{
  "qk_norm": false,
  "parallel_block": false,
  "init": "normal",
  "init_std_o": 0.0037,
  "init_std_down": 0.0037,
  "optimizer": "muon_variant",
  "decay_fraction": 0.767,
  "seq_len": 512
}
Each number is 500 + 40 x the weight over the matrix's rms, rounded and kept within 0 to 999. Layers, rows and columns count from 0. Numbers have three digits each.

# up: layer 7 MLP up, 1536x384, rms 0.0708, rows 1218-1317, columns 256-319
# down: layer 7 MLP down (transposed), 1536x384, rms 0.0187, rows 1218-1317, columns 256-319
up1218:464496499476446517500487461459487491499563510446500489547482559443497519454528453440468542488526529531531560501484518508486530503460570513501477529500520483580513561564534504441444527515561483
down1218:521474498509463502468491532416492488477548516457584547557502493523545560442557520536551459551545465432519497467493486509578460473559466489572475513548526494505469524451555507543533479523452475
up1219:556459433441450523545573513490495546524496428490505443363469520632543567508537499473460474451500526514480609474558503471560420410442491571539577444453430549506613473467532491423477544473474549
down1219:550562500515453475522481518478585544476516537476493524454493491448484482457478526467531484543497525409469523432502543499543475505409510448504569500513482629517447533466534565510445480504476440
up1220:520580490511505499380524522517493450510457522547450535583512490570504505508469481463462453521560548526414520498524422485546439569492554524493481474504505478475553463465572465522552538537497524
down1220:565457509473528525495497526424525448474526493489536544490535529468465479525550448481525530537500448498469537512440458541490514490482465543503462532592512487530519490560434485459457488512467533
up1221:537513489475478493485523503517505517529477501503474506526498519542506470567468521536535492483491551506450549517445449472518498522609562520445438506496479505494501520500527503584504541493472546
down1221:532461528485468498574390549574547558495512495494536504461536502476562561471525491630468452462456483484503444490421525495532563529481488497539530478511474529496498487476473461494427460511560497
up1222:483519536472490557522470421466462516461444522449486486555389537521500470429456482520555516570485520512472527418521493519519504497476480532439478519531510506506569507520529504508519546501463496
down1222:462456461517487417475476505484480538496497658476490563528566566487484500495521544463482471516448457488518469536501468448558487468463434541479458501568463452553463484548541497469514444462472473
up1223:472508484529495479481522488542480464442471514463488505565401514445418478541459531525555522478500532478475484511493507511502465474432477521479502481447547476480423488585599426510498510464497448
down1223:514501563527557455504503435506519501506489470405473400529546542524477502516486449392463478462512458462464421565544539512453493540511505468483527478505464522531502506465433495513545480523518455
up1224:471509492501526504448527475522502505511527482539573486542523505485524491538496529509499619585383456538483447498436457526468443459482517454480474470539490441535536505473487508515438496513473575
down1224:501538500531434505439509406561461500620522441554459485557594403506546358583549561530443498456493458445497454518478435491530587461529520572448495480471462531456478541507556517514508535504481442
up1225:474530481500510519523589492500508489483472518516473593433534526460550495527488476560451544512547475532464477547483531522582461428505536401466493490437504532499493479466514516502495509469576438
down1225:448515547491507505442485509535478519532461470523459486557516434498489549442496506488564516488543510572515484538466480474503477508553492534605506444499460460547459583469443469460542605470466463
up1226:508473516529472507480521457487545451501522528545546522441481560484524566521451515432498436436518576541571467508534517509520454535516544488511529535486488484510502503557523557518534511496477503
down1226:550559494503501554541470500474523462535512534507599486527505491540555467547436447484415466535542489463531501544522424546503549526495489484476507502497466504441500438505501566488454468443484550
up1227:422571492421556469458428472524572516474542547475474475522506474482552532447471511514473504458507537506481486503483475500519453426489488509464536457536510481483551529550499527527566496516526443
down1227:452437455513490534490537471531418466423472521475490505500570470522444558518489555578495550499466523477609508452488523470527578448424477566495519474432511517479500554537470444482438456477504530
up1228:532502525515466475444498485518486423458451496545544487465423544509530475472501521585510484533452425484551483502476552470519481457558444538493532475492466524487549489528519462558506572528473485
down1228:474491461479568482547525470438534548524526417490471511583480481490522449485500458489468564511511523469495484544566514540492550527447501452499522539551500499534482474508472478457504500513525499
up1229:497557503514456445507499493523509503535533558458440512510443542496501513519408485484501479477513546546543465501593490502459458506460543553526444522472506512463481533542476508513526448507481488
down1229:524578512473512446520504528463461511520452548485483536467584498496514498505518543435466568503559521471502469525450516450471522590459541543501489495540503457489476446507495472487510513474508529
up1230:497513501496477499531479591578488492463512513524504479558574501523483509526445475465557463533541466450499498515476495465559505389483524488559526453484532539447504476498516568467462501506471592
down1230:494443513497505457470493545579495487444530498531496437490553497465477499466467557510471625467542557512427530459521518508507453527438503506497518540483454574509522438534504526540503384520496510
up1231:431505567581462450463485537445457498519473465492499513526497486519477496507447501424469468507504484486545501467487488478442443480468487524495499507486483482545513536551502518579473457504453588
down1231:546417435463538523551461513598555515496531502542503510508528479474513526503554513500521533485465538538476505544471501506533509440500550506530456448512521462515470484432499521506453471559525486
up1232:474462523479458499538450495479527462534503524388464458490476528522479511427490443497546502529481499456490505518457576451554433514477497519506516401480431517561519448576529468502562550500468496
down1232:576498506522470560426452492469495526456545405461492500520577510511508515508454568529495549464494476531459485535505541468472488490489576463511529455500478505531506613475474611475513497531531534
up1233:461512523527591504552488530463513497540529497599481556489471533447502501524496514496454482504502487481388430563543479482524479494467548438490390519526408476518490469581426523488550472479455491
down1233:502545554470469454476441489499507529506542480530533537459483449531515471541524498458570458587516362552519522524483540495475472494459539540564517472523547490523526495456518481482499535568545487
up1234:584537474438471506422455466536472456488502453542525562513499558526461459517512484466474570497497526457502481498490492508430547486478518518489519476506563503490458496527472486452579501470482555
down1234:512452502462494534494491533593491496489465445485488494545483447483523510448474511447461469478449474504519551484546607483506515517514440618483501554525495376559510547445505408468500491531498548
up1235:426504575529503500563493442520482503456499472465486545528463522457507555484506591560548519458531487557527465532509488494487505591395534476462581610537501525506481482546577449535545437511486508
down1235:542447569526465416493488492408476517505541489521515447577487590539393510482522469510456506531496505486478521497449487522547586454536499547508483442464489519530508482583574533549533557454496560
up1236:516440467523423441541520512477510420497537551463453459540446462547507462582486540455545414543454553483466543354488457518461505585533483440456544469539500476498548535537510473393467505496468525
down1236:523486588407508411500521489559388502571445474449507555495494431479569453604598427549499582451512493518498435515379462537538447486428482519487470447489497542573406420527437423572455453410567463
up1237:624419435474507513460505478489519477417479472532495570478567513463522496479514514560466503508492510577517505466427538500463524515478429473536477493542545498538566461410468518517456543514493550
down1237:446504540511482478528528474516516457568507514515464521538430499437443469528472446445489495534573493524465469504502426545448543572425502475504439534423501513517457458522501506553477447465506509
up1238:420517468455453527540520535543555486509552480507529542505550529489469487581508538500492539486561522459598506505583481586474457456502518438484505574508520542550498485474511506530547465516589519
down1238:460541524477524465509463582442503486502485503461414498467566509374512475506568482533541484605456525525430489599504499454513494575480476448432521550516481504515428529497538555487542454519506562
up1239:522542551484524468567504521532490448559463525525587503394470542529517473449459482506498509462581532538495531523552494448578472478479540534536494536464551467502463464458474551543532448477512490
down1239:508552403486521522517527527531485481605541555510488559502498493514440444479568496483510610503546460516526497471441493506514538578560496440530517462540477501517508494452495535568503552558520486
up1240:446491512565515528560466435503464519511531520584558546453558520486528513545484485523449574512522451432507521500516425513452541535472582524529504480440524490471515509479566497438464453454515563
down1240:434492449527488432564477503495478432498562483450516519563523488591525533491496525520490453579487476412531515519492552538473398446447484548538550448522489507495453506537559540474489501459553518
up1241:468500466497512475538563487530483522442481456538518475490497454433530483470518449491444478499423506529411514507508485506494527559461488556507408488524440499542519482554514540457534474462524533
down1241:575444559527523495473527506607569506532547516515508458496480511491542487509522513432500495540542494503540495541476464489460544541474541493491594456516544439534453515442453560502500490474413477
up1242:453471498468454468504528508444589489463516468479560469523517552526502587512443460518562478504497588421539538526530421446503457557539534543525461439564455490491553507464499434537452513482503539
down1242:556515505525521501480470481515586488440447431506573485524525442573494530508463546564562491552522604481437489554404521485548571459470570498512521513527541490482470569376530508527584567358419550
up1243:464463532571556495481485414437529498485491484523533503467501554547522541510490518501522531438520513560504533456457545563459454497514539487534502461487493505507532433458512478575490528374544480
down1243:526511543456510501474510550519440538448494492473501453429496493455517537549503526501511468492555541445497492554512479525478481484494405496470475543557598518508572462549619529491475485514539478
up1244:508478505507504493432487461494488457464475552479495440467553456492477552472469515523416464543456524513515560454564373545476496525487546532505492423485545495464501523514483513470513520540505578
down1244:528557535514481556481536548435456519497536494416530528551456488456523467503542534497533524442526539507510494461563556458515490518524481548448472561459491537497468488495557524484511419436492433
up1245:468527492529549549472537531467452465480474551576503514491496496451562503467497454489484494457619486508496474496489436467550510593451474445589526488600474475476487533505480501467482505521398462
down1245:569518483502483481502402524424506534452526412554547522495477544532499492459494526517478494479444516510403488473558592468504480571541552513536458514422485446536555499482535510440533495491465504
up1246:454457426498468417511466545468516494524541465567515539484459535515462550471500438512475548509546529401560596536515476458507445560478506497576521524463443471510562493505510517520459414508393473
down1246:487514538395475498464443504469551465488485474501533465482523533436481487472496495491492534478465515457495478494452451531527497525584515503484569520465500572478555453550463457415562492528545438
up1247:538500476433527493546540568528463482472481512464506444519515513446472436493537521505542580536561532559497486561497545484493528524525527504537536529508514481521484536499553437510504525499500470
down1247:512503460511576565550482555513520578514467559469476487541500551544523517472489545482520534445522440455572476620447523468482496430468501591548465536492506505597463552453545499521490554491532530
up1248:534520447535502455509507523498542493437438536505505536477493495462528476515491457494544502454464507566487477472538450444478525493484535482493568473519508512481519506514499475492479465474472509
down1248:429470519502447518517518497443499448498455488504528515507536529466492521469534519449609544527504535471505495549444525461481481437494464482515478510572467532452519458444512438461522493517514524
up1249:433487530565457542500486485541483473560439461451558468526505505479509518551529559547482547527482536510549475416471516515439457493562511439403467479513559589444525458582569532515512543418491512
down1249:554503508522474537510548463468462463512486597479465483476488472537559538442563450518548504505518525476569590429601430516528544494430414473422510479410476456551507559538514486517556513513519494
up1250:478475529489490579505512495549446496526425463534469494543506512451508481461526477479533490555552555477447533550474499519480517491609536464490519583510505527488537541492520458477491442466553529
down1250:487521496466489503506527475468527450518581565526539562528470491496479490491521542529511538439513492485528574525536503501498526569463575507552443487487498483504489438497462444550560493496527486
up1251:553467476511519517555485523494525492523582465595517456448511545464494597554445451510465451522454459527545569437524517485489431476579489500501522494524528561453487450537550515546464569508442507
down1251:482512458466492486480415495485444516419521482476518486482518522534456451486489497535504451500532526524447505538497551515465501504511441527536492499482500434430464462469498542490490444526580472
up1252:505489437541528450438528476487478463513454515486526443485460548488490493439442479513500515444514513482501507515565438523539531540526470466509458458456491501489500511465539487520575484485524595
down1252:528499506510489534462520516445515507559502514434542560474533542445489464480499485577511546543498485511449497513489535522513412529477409562502465479495492525525516461456594503488510467489497466
up1253:470482479527560552549542503450539523472476446443468481545492510449537539464468561482493529553538454560401410553555484446533472570489439445492572524508532541505475486519509464506492516519550547
down1253:572496477473468531497495530499508489568509522491450460515477551537519451484524435477512422541524520496435529484471563556496519492478435491509546564528446527466571485573509498524452474501478524
up1254:488478466488502511427485423514522525499485534546562509540458445554528465532546549484528521490546530507384588482505513382493467485515472506512461361496506513493517497482511451513504455565470474
down1254:464481564526475531508428450476564503558600470457519572463417392446543423476530513551502419471499480517477490537497612430479473510496442454520504468451465561514472541501467521498554575536548495
up1255:528502484507527527532488512460535463482524488474439507470519489436429526554518546499553475448531534512505506516455492496517473459553563398526490467555526513480485501466549491458466508541452538
down1255:507486481484500511546519462483513553466510502466556501550468423603500458471575529608523480424604541534588471571476519509525526469515459533528521511527496514543496511528553449498536424473512488
up1256:481462500557527504549469555540548483448518516511497575583529569498513504579500509531522534539475454548541527485540505460508476562508556450533490463546560496446503510496472519493501498566515541
down1256:432522565468514478507558402531484509529481480472491453467547462500464537417430482525557598441518508565424544441544574517453505586499511477480549488507458503486493517560458572525560526532562490
up1257:451497501464503513435463502451491458488468501478526500495489594507458467527483536492450480557476482445509566478452449520494551475459545496544547480521524523524497498471545461490531417460502527
down1257:600485501481450396474493477440566472542444508481540535493520483543600477523472524481544455477510516503516533487413441443558528495537522552533455449546528451493497563479482474477487543469467426
up1258:564464509418488540535533544427496498459539468455512506523559505479531500476459552484502469486478503537522415479564482492467499477453516398488483478572542499412488511520505526481578521490505556
down1258:550476502507497581491540447546532528553562494532502485571451495421436435516564458572494419552487539468542491488505462481550504449509461537545531485410462572512460469544472454506428502520474517
up1259:518550488454513506504542517597496470572488459531505505467512452469451505498457389500517491505427532518515501500449517526539487585452486515461452523465541545486531541537509550475605494567486497
down1259:501502508552522497452457492405540517454604561515530543548480508512534483494550586520487514501579502459520591501551583455447465521473506568490537569516502420415535508454491449461500465501506515
up1260:461479578412565525460527415529419468503523551516507445535549451490483547568474471526477517471470472493409487511556501518509465442491456485512465510427476515555496483492460499444556542545583506
down1260:478512483530514434561516525511499487416444554464559462494473598475417471505467502447498495594423493502503488540417458499516545539502508564439537568520547472601556500476537519494541507496504566
up1261:454540465440517482501483450597525488482504554478500424531506500589490552514493565478406526504409613545541477595450460497510480507518518512471568491482489532476546501541422570475531522499466546
down1261:549429505473519487475433458497427550479542509511546519457427520516511561490476462562488469464579475452549486480470480565466480536519494499493544540479570491459527522524519497509431557574457537
up1262:479564491519541569476522481505495517516493504468399496527492450553549468455461505524528513523495516478525418493471459563495533534486518467452470520548510514468508513442497524446436476522544515
down1262:474512492496540538435487516503553468524474482504548491554503567476490513502562484526540514495568474499490496543487533536454480561487436528507528543470484539548412529548503533440457562511412472
up1263:463544553466492479525508464410504479538522522423574492489445482439476543540476455394503554578505532482510509507548458556528536558430536540422490439546549530439523536532497560554490482488510466
down1263:586535560529523543534498567535434570552464476505572498497465546501470525445500485517475517514455459482490496579569489492520477468487506474521600474464606450517537442462559502439498540542502501
up1264:451524556471474537552541487529474479507441509554448478492549493482443476513470508480495514528438510513489498476604495525515460412589570521532547535501518494485477468485509594484531539532471482
down1264:505498502467526546456434608461468513474474538456483503561522504488596524529561483506452415511558511494450491442507543542515503431448482470432565446526471497474539536511489441518471483524536465
up1265:517537518501489597499476579486525507526542501489475475479531494528547532493458526447462550527473575399494524502561471486512463451577572452563509491485520491399549520468495535492509509449510501
down1265:459500514554470524430576520532412531523465554449476496461484480501547460482514554518485554520531436518462552435532490566391463484491508468519482548521508513539504498524628492567511497445488485
up1266:407466521525511468523475531497494495480519471515441538454485444503514509476566439478500441521443525474439458511480449481507461467501540568468519529520487452571517429478466532489506488473552491
down1266:526567537561465462509481490477463515454496491498486485473533565534484469520453479490541468414464489486527500500467514459523491472462510496486442516488515494457521504481518476533490470488461476
up1267:477476478488497451560409487457545486601475477488503553552529440527448528487518496570438516483459476517513403522507534535532511478481488527513461520472446482449542476473514511430486535476478491
down1267:512556448529495483495567514559421523486475457455515422486566531493501448507448519436526511491470471505502488537549497497448473585541471562531499437507485454576485501433512503502566502527573555
up1268:499482483503477526504470537515510523536476557442535454543558566517476467534508427524512536515497532470481495530457494505506523534506514547586462552525503465487468491418508449506503516503485543
down1268:445560497486587527494438489548496498526475491488560559519564523528502487536441485519539509510480462483514519476483491518511481470439502501527450538509510487441540534535454513451567461454489488
up1269:549468456488502448473511496577532502522504512466500481487513531459470502553453556486556488525477511564445522559471443545552522532453498460480517501422503503533478511489516514480519468489550527
down1269:477610436537498451461550518454562504549486563510513550505478505513454483503536528553413504492510512475525510468496486438516550500496460504496513535533547524454463478522506554458461486523412482
up1270:490504502452519479511496497501493510541443493473463474569456483483499523482562515557577475484532549523518555524508473522503560466483531490460491482517513526499452472546497485491499580510435520
down1270:499554513506539554540539558492439513545513445446591486453517484520454492502505508469519558454499558398485534417483538448451499496469494543529518551531486538465515532470510493508516497480495546
up1271:527563435522507420490563428543454530521506503523448510495425459507494515508578467426516522552483482538488454405479428492524459521479510568500439432519458535537534490482518511524511518551511481
down1271:448473469497491507488542515481474541506518463441485514493573458493480508508593484499477454506500530458397432612478529484447530535505427463544536522482499577456429501495475542535592470508503434
up1272:551468501477522500533445487494503494505583548512543557504463540423516473450435518461525478461457588506534528497537468464472528488463538481514456466452520504486531573478440518519413585468494425
down1272:496541533442543536443486492486472531484504467531500450529496519538401501561462489549457469479427546569515447525491481474544429513442507497531448549563473528555537462477535533482569493631551502
up1273:547496521504527498433495565525490603466513491460501514457514465507506499524500514481438520500590507429506505496545501490543487568499449560501481462525510538460508453487447492484514469447535409
down1273:511509460417550429539534505479480517493533526542556492491487567505470517532464504489492468502515477511510544448529509514492464497457503441510469528531531476458500504502469481514489463491498528
up1274:551483497516520464474462490519507485567464500540465524469431528485475463558476511446495564455565411504492531527458539437466451460545526534567463454537420498557512429546470504504552484498508459
down1274:476499467526535414491437484503495491430403415507501437482458441519469537441526493458523553529466431515487600563546467502506528512513478503451511497509516551534551577519449540451489566513553468
up1275:539507494541480512502530592489523479457439506568519462463531477518475505505516510405498513572398510536559495484517461567513534548497461465522529451502556480531497504528498549513487587506553466
down1275:505488476513505520507543531560544447450487453522503434506454529537507462500529498437425464546629537499518516588526621474530503495477579472473553484566485510516445569565468453468514487572526466
up1276:486550459570435466477539557550490516441550418482574517603473484440508473514563493484404466489480540492530537574510511487522549553485496477538510450493456541455525510506451475456494455480511539
down1276:523439483515394504540522490503525489519460501497475498525511551498545522492464507436575527504503520542495520491450498465509499550538525561532518540449506497525511575514466521479506597516454456
up1277:543497521518517538507487535479501517468496541491442455517487510473457503515481460520545509536485587530533555490502487495465486600495531551464479419495514496523468531482494613501485448471483534
down1277:525537424559491516570517589488501569594519492498522505431438471500508464478505546515463477522584437513549499461526481571552498513511553506530518528575488455530468542509481434503449418471525545
up1278:570505618537465496501466500544409487488540507527519537530494502479495430427504460532511508580491551564561457518537505468553529512522502475528499478556557477527467464526496463528486453565494558
down1278:602565488514465530471461448379521529511442504473499480436513550492488496531537483446406488588481548469489537485555507491476520496523496517400562489463486524502552586474558476499510529513548518
up1279:525510463413446448461508500488554535442515513496507536492509516527512511528504505495542472450504495484510510557485487556440510506459556532509464487467518499514531524486448466510500470454481478
down1279:518421485543466502528568506482505476522572487520492469548540470521479462522491494497483523464481563476496490448490455516500510512494487498477458525513506485469485505506512460424493533487574556
up1280:468502385504485521459510582494463426453561572563451550538505499518561473494464511534489609502418541540482495452540513538486459586505495505470498554505472409527512494550522512498546498480466433
down1280:447490466498483439468473559587512532478515572483537459468576571516585615472510494541511465443543468372495477498450482508455454497491440477518480496501533445467516457522530497527523487505557463
up1281:502464494519562464482424534509502508497494519502512527532495494490518463513496535539429525458451530478583492426501563513477565511524462455456446514458507467502469439511515441483546550429475487
down1281:599482488543546480503559522481478503498475538460473477492509467445519518515515527503500563545534497554521456567442485463540443463496519581535522492439512503495502500521500472546474477545515499
up1282:455494511488462466472448484594516494466472534506499553530455512379466488476429540487532477475450529474490529490536464452512460507529499546534494466547475540548468512456488487550503474530512522
down1282:516475522418536495520480470492463458520490572451542469471586515491534545521549499443462504416529526523462559452477565548467489456428510500467473455536538547458517531494500538524527457517570536
up1283:428526496541498403516493488631407550470505486495505550511519426510466516516566414474563456502564556554530433526508484553526488443566482440475508498568522530510430497525445499527504555464483625
down1283:490500450562512469526439521512514584476532496491460445525573436483488439508449447580595487513483505415518461454544532507443499405471514527528493490428496493465551487546466455505490560502509522
up1284:507527501470527480463535421544490487555495451437514504508451405422513521528511421535509488543543552441543535511483433473545477515463411487513483480462521498517442473506633532577546455546515432
down1284:536523460457511532484506520428471539579531450469484495470447500501546443557509460514447494455535503480495532502406506443497568482440481486479486507476518451469510504501535501522490473512474542
up1285:486519541570468465546498536558467518499508440449480537502523559559502471472506508444430472565576473454575489454531473559478451543451518542469496464462480522507475533448500551493502555509482531
down1285:489531548444517554474470426550475476511503475522455506456532502473512507467517487474465571512491507452503457477484544458586563537489529520501472611515477490511481469579470416592488563516517510
up1286:470543440534470492509484526546484464486495502524499448520437491586497513469540482482537476415548498520512425420492512565464469490537521427555512477481460512486588488521472519452477551500536543
down1286:601400521484557437480527574497553459439503511567515470482535503531532470502499501512545512507471467536491511466553451562503539528465462469503581514502498478474497540584564486504503505475464510
up1287:492493508510450552568508461521449441550517537478472547499460534511524574461515486552476550537493498525528403389501536534496444469413468539500534523489513452525521511532565455468574461468463487
down1287:546494521482533461504544489481438534579570489535484534503478454419466520513513545490499514501480514523463508524482556457523494535462494534519499515451459557483448475497482590431441524521492486
up1288:537507556519501467550540514503511490488510488575472450531471534511478554493547506518558521543496454494489502494493485445480402554506403536470499490456430560488545444467490521481518542450464612
down1288:504500488410479469521469463527517485549561529537469508544528431504477495500497496474530505445501573394442475527509456429527499440531506522488492490500615503522504466504511484506533475508483531
up1289:549517493377558496496435474505510503529441481485434519529512437487502555575457480516509517520490471556570436531521529516566446537519445530455510580530570435485450416559443586404541509564520524
down1289:530448504493502469544470582452499453452514483474475454522466532612518537512534535604404419486509505482530529478511461392463464515522492587558488443541536480495476540443479482489544544523615511
up1290:512481539463515521466474481519465503504467538494485477456482473474512527497496484474523478507417494500509544513466511531525507503498518542536476475515517465468545503504507496554475456497458462
down1290:515493501477531484525490410403458488487540528505471478512539548478530456464514492518568551471526515459486483451462477556535434547540567469463457497476516520466488493517493569461493491438462496
up1291:429487466492485499532489488523506535481529525473504549605561459479506606462468546444447521555523535495510444578407582476600539528542507510476479541543445468549501396543477564453542463473440499
down1291:511483400429446524564544405499559510464537499409468535477445437518500534501493446540504458575543512471442540466539546518469487461438533517431479584567535531510498543502453555511452492486457442
up1292:448493452519465448494515489458545520516487508469571550529489505497468533495474507543530457440470494456467470544474481494398536484531537508460487480506559487547441459506448525527494570513458495
down1292:450507456535479508561497506542516486502501511523470506507515463502550503537500470489432500500461487500530536507513483476511477536522510509562488507511558511542544389413511509530487523515507484
up1293:481527489510523466497494499409477548434414519462524526451463509528501507490508486435447463496481518496517525529519496496498520539552507482521495443537528494420505508462538542548494528482409532
down1293:562500526488497490453482535485473453426547452512508454513506470469454417475431498513552489546526464422506453502423458498549522555494510524493476553503492479457436470498508502505481481560465466
up1294:515471455432572447544500492575570503489530497468477441448524463552528511516513485461461537494499525554462523475481480490491515502495508471506403514463504460560497436595521544539523502528505454
down1294:462548573496470512461503538474502549515562548451474576530464476526609501457482435539470544547515435498463462509498479553431504571548542485476486542604517510505545526508486536431538473482497506
up1295:424450412502593501433451494445471492537454519465452533509490498486518493520547523526505505451524496489447517567443558564498553511500489496534538518535526448501551403589429496537579401456525484
down1295:535575550496433506503493524497541506528546553525528500502464522472471349440554483476511552468446498536549551505567458477521552525470454505487514475511501523495545503454579447489433521464437519
up1296:501486413499530450496483500482486449489462523493454451499471527484450509474493521482499508473491514469547525596523525549530476498517490482482508575487506463404451431546465520567518417456552547
down1296:488527539467466535499497507509497475531476507515455557468480522563487515525457484535480454507574505494482586426467509519560491479529466445474514407480486531529528485502518481452456517446460532
up1297:425503484514445527473499498525446489381562500480509497602427477462575458502522478420509408504472498517483470522561508536458468363504470502511519498475470459489537475532451406467518505530462472
down1297:547530513572512505475526509449520559538521452456477465418467557478509539500594448547501521509509494536542495455468489465539528559560525484489543540449506551455451445505553551454486590457508523
up1298:520457533470542523495484492560499549532453554582480325554508481542537463513538470514531534492526511478477520458494498531488536562445488483603527475510520423535572521518504500424471468484494478
down1298:494490521441523453461560504511497464435531465470420538424566548467499478560484485517553493495572503471471456481466482486472517486570496475437486525439485523480445493498501624543551464500569634
up1299:517457501529522454473541520508401514479491504491488517515501545418526423548503433457455525514457497516552556600525457440540522464525452507565492481464504495479434468500478508521424513450517498
down1299:482502469452537498476560509508534461535512477504432546400499578495462427403531500532524459518545484522432565521445488506493551500551444553543502519469514525502447423547488533488530475492472442
up1300:491453487498469517518563537478438489491500520487557412463447501462557481593506441538536444520476475524461436499465454489569516506530523538482459472404434578376536525525481490470538533530552510
down1300:539494501532485466511487434446527475540490477442515535556544516533517489539517488499426461461494503416526528517574561555432544509450499494464481542556536511461456492476502526523486504470577566
up1301:542484500513524505545539514480514536527495480472529500521497510519479475460443562497500474477477519517526487460421472504512516490435501488469469471540558497487483498544437577443520513541434476
down1301:464513470542415576477490429394491480470563524470481478601487499505580482539524506541543489553412562494526500437426510546546518465488512554535551449476486523513497522495506495417483521460531463
up1302:480513479499494513538499458495527538524484474516618506468526521486559535509522466459502525449485543588472511508520474510526439508500537520494496499527462572514534541464551474500550500508529547
down1302:518494488517536456524583451569476487469566542519486532492518490531524558475461454451486511432457552445496528461452461521491503466573532497477488469495485446457462473491485488478479518498505466
up1303:453564451454527503481498447556530558534502507551514492429415471442540532412449425496473425510530534442538467485542567513513473507410440429502538493468574445530516504481528477498539356511473479
down1303:480541537520511510399451522496539481502526459499467455503451444443446509492465498487515575520501476438521516536504558481486534528455518459384440556409544572505600467432543434470541501538538625
up1304:490518452511535488541569514489506529510513470527512550478465561552580487496482477473493545509476486473473547479554504454491473553554513504489490583493500556491466543569438487433550486484549432
down1304:527506458509473519595498541504517459498499546503545460481487476542531577496506469505468515535509481551436525473431478518474408457500472479524527538479481532555506523488550551523510516459519505
up1305:497523485450497505532528477497468436498473504517535523468505466502521469497519479526459516506545461536548490509467518492533486521516500567496457499422501522548540475545495532505514523439463539
down1305:533554500464459491428576566545527444508501509516553504531467499491496499500506560509491502491571539426434493501512470503466535531464461442548497512540528540513538510514522501507455471543545456
up1306:510567507470483485502531495466443455472475580438534502434484465551555531489501523508501508474483461527487507489504481441486499576447515471485475478473466506459476498467505498431506416518529538
down1306:484498483509519509461469529458529503512520458516553497484518588435477468497479504500485539518514479506488476535488470452400538505488479492547559541500538540493505466563437439504491469453489465
up1307:495511471497423449479423484517457447498518525529521513502447499425415532554458448511512475517473506501424557531571467454508457448543511453506495475517482528455488557539513465506500535513542482
down1307:534502522535491414558475519411502470494497501496479580537531516464502516531468536479497454463486491473435517540460491522534568480508492503493431543502615485562529521517516511503493581458493449
up1308:440481541441547459546522502505470534528484564439552484481483465538532537521540543537581640535469487400452479551494509541552535532492494496463496453534587486536497501551501442503491583472497509
down1308:429521449525423545478467406492563510483503507490458553524458514461556507483583542515472518454476484528553482534474498548528512474431520468547431479530512573471535523548487524517541444610441459
up1309:431491529418471502451524513511471484418466471464572509543476470477500465439504432510495518458538548500495539511554451495547545471459437503557483514577515531419540509539532459553543510462413505
down1309:416513549500527536534497486501441506470493533482479381532481525408483512481479535497573583552495447489473470527544544480485518569508511534543561513519382488495520544489508554571528543529482487
up1310:464593499398501578476577500499461556519601472463508485534530472395409570571489525507471518554487484542447466434516501494567481490631566603507454426521459550483485483460574539574535426379516517
down1310:460465482541461432385494471413495554521448460508548483482527513535551482475519484459491451528498522500410510572537479548440471487471486368438523545478572530427499410472575530477433486477469655
up1311:454525510448530555524474497523509445543473487475475501540517421454416502503475481558458494471570573537540566559491458518449553453456483517555514546466489436477510488509493482469502549543479493
down1311:488477587442518558500447524502497503484521463547500517491531474574488472479530505518503497449525496484492519530492529450542496443521485458488461549496497556495541436456502490432502487542426535
up1312:467503494545499461568582498512493479494478481530481550458534502547567531520476455561525487462558520471490545534516465519485499507570517425426557462469497502521483486456418504432531433549521473
down1312:508519527526491478509503521536471444491533488510516493554500535569504494449541468477585561555532462502480536498502464516585573438448506546508542482495473507474516510466491547490490476459540527
up1313:482503521525499454549492576518472483489501442499538458511540494402546500477454490529535523500537428442505504483550551507512495452547531461456459486477476529417540459528545507464501527518472432
down1313:406510496539531558526424475447537552449434533476507485516509504465458499544447479509477466503490450538378547539523494457495468485501550460529512545495577492544509480516549455473481519446564471
up1314:515474525488489513497488477582492479459466540496530528489561524427502465461455524508561550509487502518508522502487504511535457471435491461552482506502508487566566497466465499480504470457555500
down1314:526485428565536494548433515450550503536479582464554490458512583560473493562498501547457564458457525453416510541483455494466487542496517551472490483503508496496525467501530507484481513458491493
up1315:470508541527561475472497579536496518483482429450424496497500501504528500551469567486531512494469509516454500546507468534458430519511449522462503511499467514477422433536452445472452531465473485
down1315:490621468504470572465479498448443516489535478533460489540365533584492487516497488503565571465487472419548497489494523523479485454455538509488513604477500427514542486546587558515522477453501476
up1316:493550539524553423509519590537567536477519472402522466510554478482454467498534491471498570464503513512470455458483481530496477521517528426514479482600585488426447486569460529504503517520486459
down1316:480462442532501513477461547533566443526466533513494491468538419480452498494510576498551510551488478481526525496492480538517499516526422489505518524449512486502503490491588453439548499583513546
up1317:537526507566588475558560515495483569547526512472524500419464503524493492519458459502488500522465467473459481567516526433533454570496523483472468468488514468452503552533514513514435476504445513
down1317:494586462482577429474491539521500485578507496510518451471506456540442472528518577546453448523488498459486442546516496497521459511550446513570469467521441442490517494491409560451463528477514491